From a checkpoint of a small transformer trained on Wikipedia.
Size: 9 layers, 4 heads of 32, vocabulary 2048.
Each number is 128 + 32 x the weight over its row's rms, rounded and kept within 0 to 255. Layers, rows and columns count from 0. Numbers have three digits each. The size before them is the row's rms in percent of the matrix's.

# up: layer 4 MLP up, 512x128, rms 0.126, rows 353-363, columns 0-127
# down: layer 4 MLP down (transposed), 512x128, rms 0.0337, rows 353-362, columns 0-127
up353 102:130129094186162127168124169172136066108150127183119162185148107112115136124037092165117127163130132136165152132134124102077119108102087062121091132139123136106078109158116130069198137187079129132158144153120078100117114151168166110107132129134134127169146184152082140117083139088123075094136102104172088079104194108130137176099144149153150122204127164179091165113155119089081137123135
down353 092:154050082098208054154175102174125159162121119113156114162080181137094137131119154113159139105129158133092151102137108118123064092156117176169137139136161119175111171083136161216111149087115129091099111123116153139132142107137098141102107147123182175129164142136119175125122093164113129040153178107124167154146092165184093128096130102112143076112106095083127072122066137152138155122129
up354 096:099131101118157113112039140082153130136128110071135154110092121144196100103154141157176167079123123138104137121149165153128121110129100155139134135083135157162121142117094142146170122122148087171149052148130127145128140115131078182111120114134121087094130056092141060147075118117090163136157185152195094100128202146081083134131164142155109204097114122166099167130115125115156051192104
down354 090:133116082129161047182111051113140131147046113102162097099110164081148115113115139119098116112195120150118082145176163146130139170110169119121095158145142095143110115150124147142067106151115134055142141130119151095064137082153186096177120150130177126087149134098100113202151112116202132139065118187153147172127111167111150190133101164125147149107148082109140160098141112099133158095132
up355 099:088186102127108137141101157104118149139108116142115151149118130129175060173151118134122145154124123096198099194115137180122188101128082136173148162114076106142169120154184105078142115088144108156118132104173108142132142113162085169075144100114161209108154094162140017085118095131090088096072110126113145120142147201146145079091172173129109144132097160129111088157121159135125088141120
down355 096:179105145094156079116111080151075108119077128150155103123078124140125114113069055183143112126177129167129158151137150156105061139199136127127128166102126186127119116087117120193126154107082177152173135139098160151171111175057194128161087165140145127136133154090069122169149155140144071121139159127069155142106073083151170147113084140120090083129146131137120146078129151105122093168132
up356 101:133166111090133111094125129105141118145154145104127130097159157166208114146114099137167085174111104055131135093152093113166156127160165123096084114130098133102068126167113170160143129106107073107167123102076135154093119118147107127113110160156146154131165139168166163092140044142184146107124122160117128149067098046137104133105188112145093065139157170139080091219185126099142141085128
down356 096:101128133147111090136107125073162111126086117117136135105147151121115115099070143124057120107090148128159136164157210122093126102158074129145180166078104151142135100149101162100148151129127128077135232115163098159141148168093094113169172132113159067198133083154111070116096084151068123159106156135063160089149115140163147152084136121185154118107105108105144136149098175186151123130178
up357 103:176164095096070123141128133133124135114163125121135155132133136081128129041090072077184105176141124154091138142083098150120120149180087114144141133104177133102111134097110127123131115105185137165145081111174101131123115190174135179121079140075143106160139128125160179163181137093095083121115113135099116036131119175169125094128168132095117133151106045170095162109148129105121138189201
down357 101:093101153127097117064130156114144153125068061152086103120115124155097137125142137198092156134127093144121117062142122121158137119083120135125151161147131110116167160129200096137149138151170119177138166136199098129125154110088105124103139090148104188087137171208116160125088199163154125157102087140202117173146111059129171149099119125150090100132190106093106087152122089135103101066120
up358 104:154178103130158180123087130120152109102154087158128114103111123089071103139160147128105172173123136166073078153105156136180135135174147119140152198108179077103134087093097103074129068098166152086153160111074135093149138208168107112122160132098162172139085131163161102122133149192103127161124118143105150149108130154178143064116097135159162091128143091159186108109110097083055121097135
down358 096:105133119065156124128191060149137117136142145177134084083120183126125185095163089089125086139121123117124111134130132112107087106173140105074088128115170144163132172141134090215082116069132136146157110172135151123094131108184140152131123191150183160090155128097129082161149101093132149104121151102156117201132134082100159126092110151088056105121180127143094051173157135104161167120126
up359 098:133153136152112098111079142195187083065160113110151123113114059168132106134117081097096069126101115140120198117139067130138121110132122123111149169126092098155186172146158140175146159103100085112168206052158084096173112149143101106130116149168071153131104191168094145128073145155133196126086151134124077140111124139128155168116116143150161138160120120080143169158174123111159134115093
down359 094:118141167111052093051141103141121115136139159111092107116140144146066183189149165136143097120120135109136102151155152100164131141183135104182145130151174152084078041108084127146110094114103162092104103131111145105169124141138166133178175093162124149079169100070100156133156088074171101108143171124179121114166138135102093160122150137077110094113144143152136183108166074197149088112154
up360 093:131103083157068169085133144164125132188153173190151129137144100135110097147184122127114110139124129104135109128101108101150165172148089139116173162106121104189186168136133106135155108113097151109085133139182096128059089132116121114130117174185127147123071093110135139145082117221146131114099110101103088144097085094146106136026151123069137094122188120115157119171139152171064115165100
down360 094:097108101139198087104145134093120155147103122097157117181123130196186115112125105127098132138165112183084168185195127092176147103123137121112134181131094107107095142141090126131111110172111153111059078152125139141177131138182085150128113162166160134129180106126158163087162144079099120153141091120140098112167081137116197142128078110142186139096125081135086160095110039078143090101140
up361 110:118166177079152115098107106205111136141094162083208145172147157134115124085152116130123119128183109135171122161104081104107112121109122163099087048076149149137108122110107212115182114153107131122179099136099176137149170132117151120086167120095068128123150082123167139087161178086114120091141135110097164190177137107185126113099197096116144119110083075128133124158110102163115150160150
down361 103:132111110138177171136162121130142136159096140171156102087108082159086102142147127110122133157114115105132100118162155184171120113084119141130109163102166083088120106132125199103169119163115098128130128143175141084117116037059172146153163080130112110175171080138177158161059186118178090112123123120158096121130146125141152048168164112046141153084157130089126136148156141139089066131091
up362 098:137125090161166126143172116095120138124141172127179112163146157176084155092142148099099116113095110123183098175172118104107066154162144080119077188152109149133174161116091099106097121087132142153077114105172184041123088134134155113167101042172117114149094147089112184137126108169100090084135099147120103151073104113119137120163119098153115166157125149134116172198144142111093070178115
down362 103:124090140069154167140170125106106119087150086135145094160078120124166121149106112102123092107111165099084151123141147067153136121111145172110162123174124112113108104130102127115129187197136173118167145146124205072118114136172108174136139119114127104185065046125098087119109184230125060119115141103198157168095191064097127127118155154139139112128135140147139120167110136135090116115103
up363 092:096106118109140089160092177098067160130170127109107165104097129108097105063129114075072107114173139150100147145140087129115110152128160146160127157114132139064094107161148143055106150159162112118110122164068149126192115146149108166138143177146171177080158143071192096144131110154136164130179159134096108144145078166153118096064162113161093119060121092146132167127104146153122197193113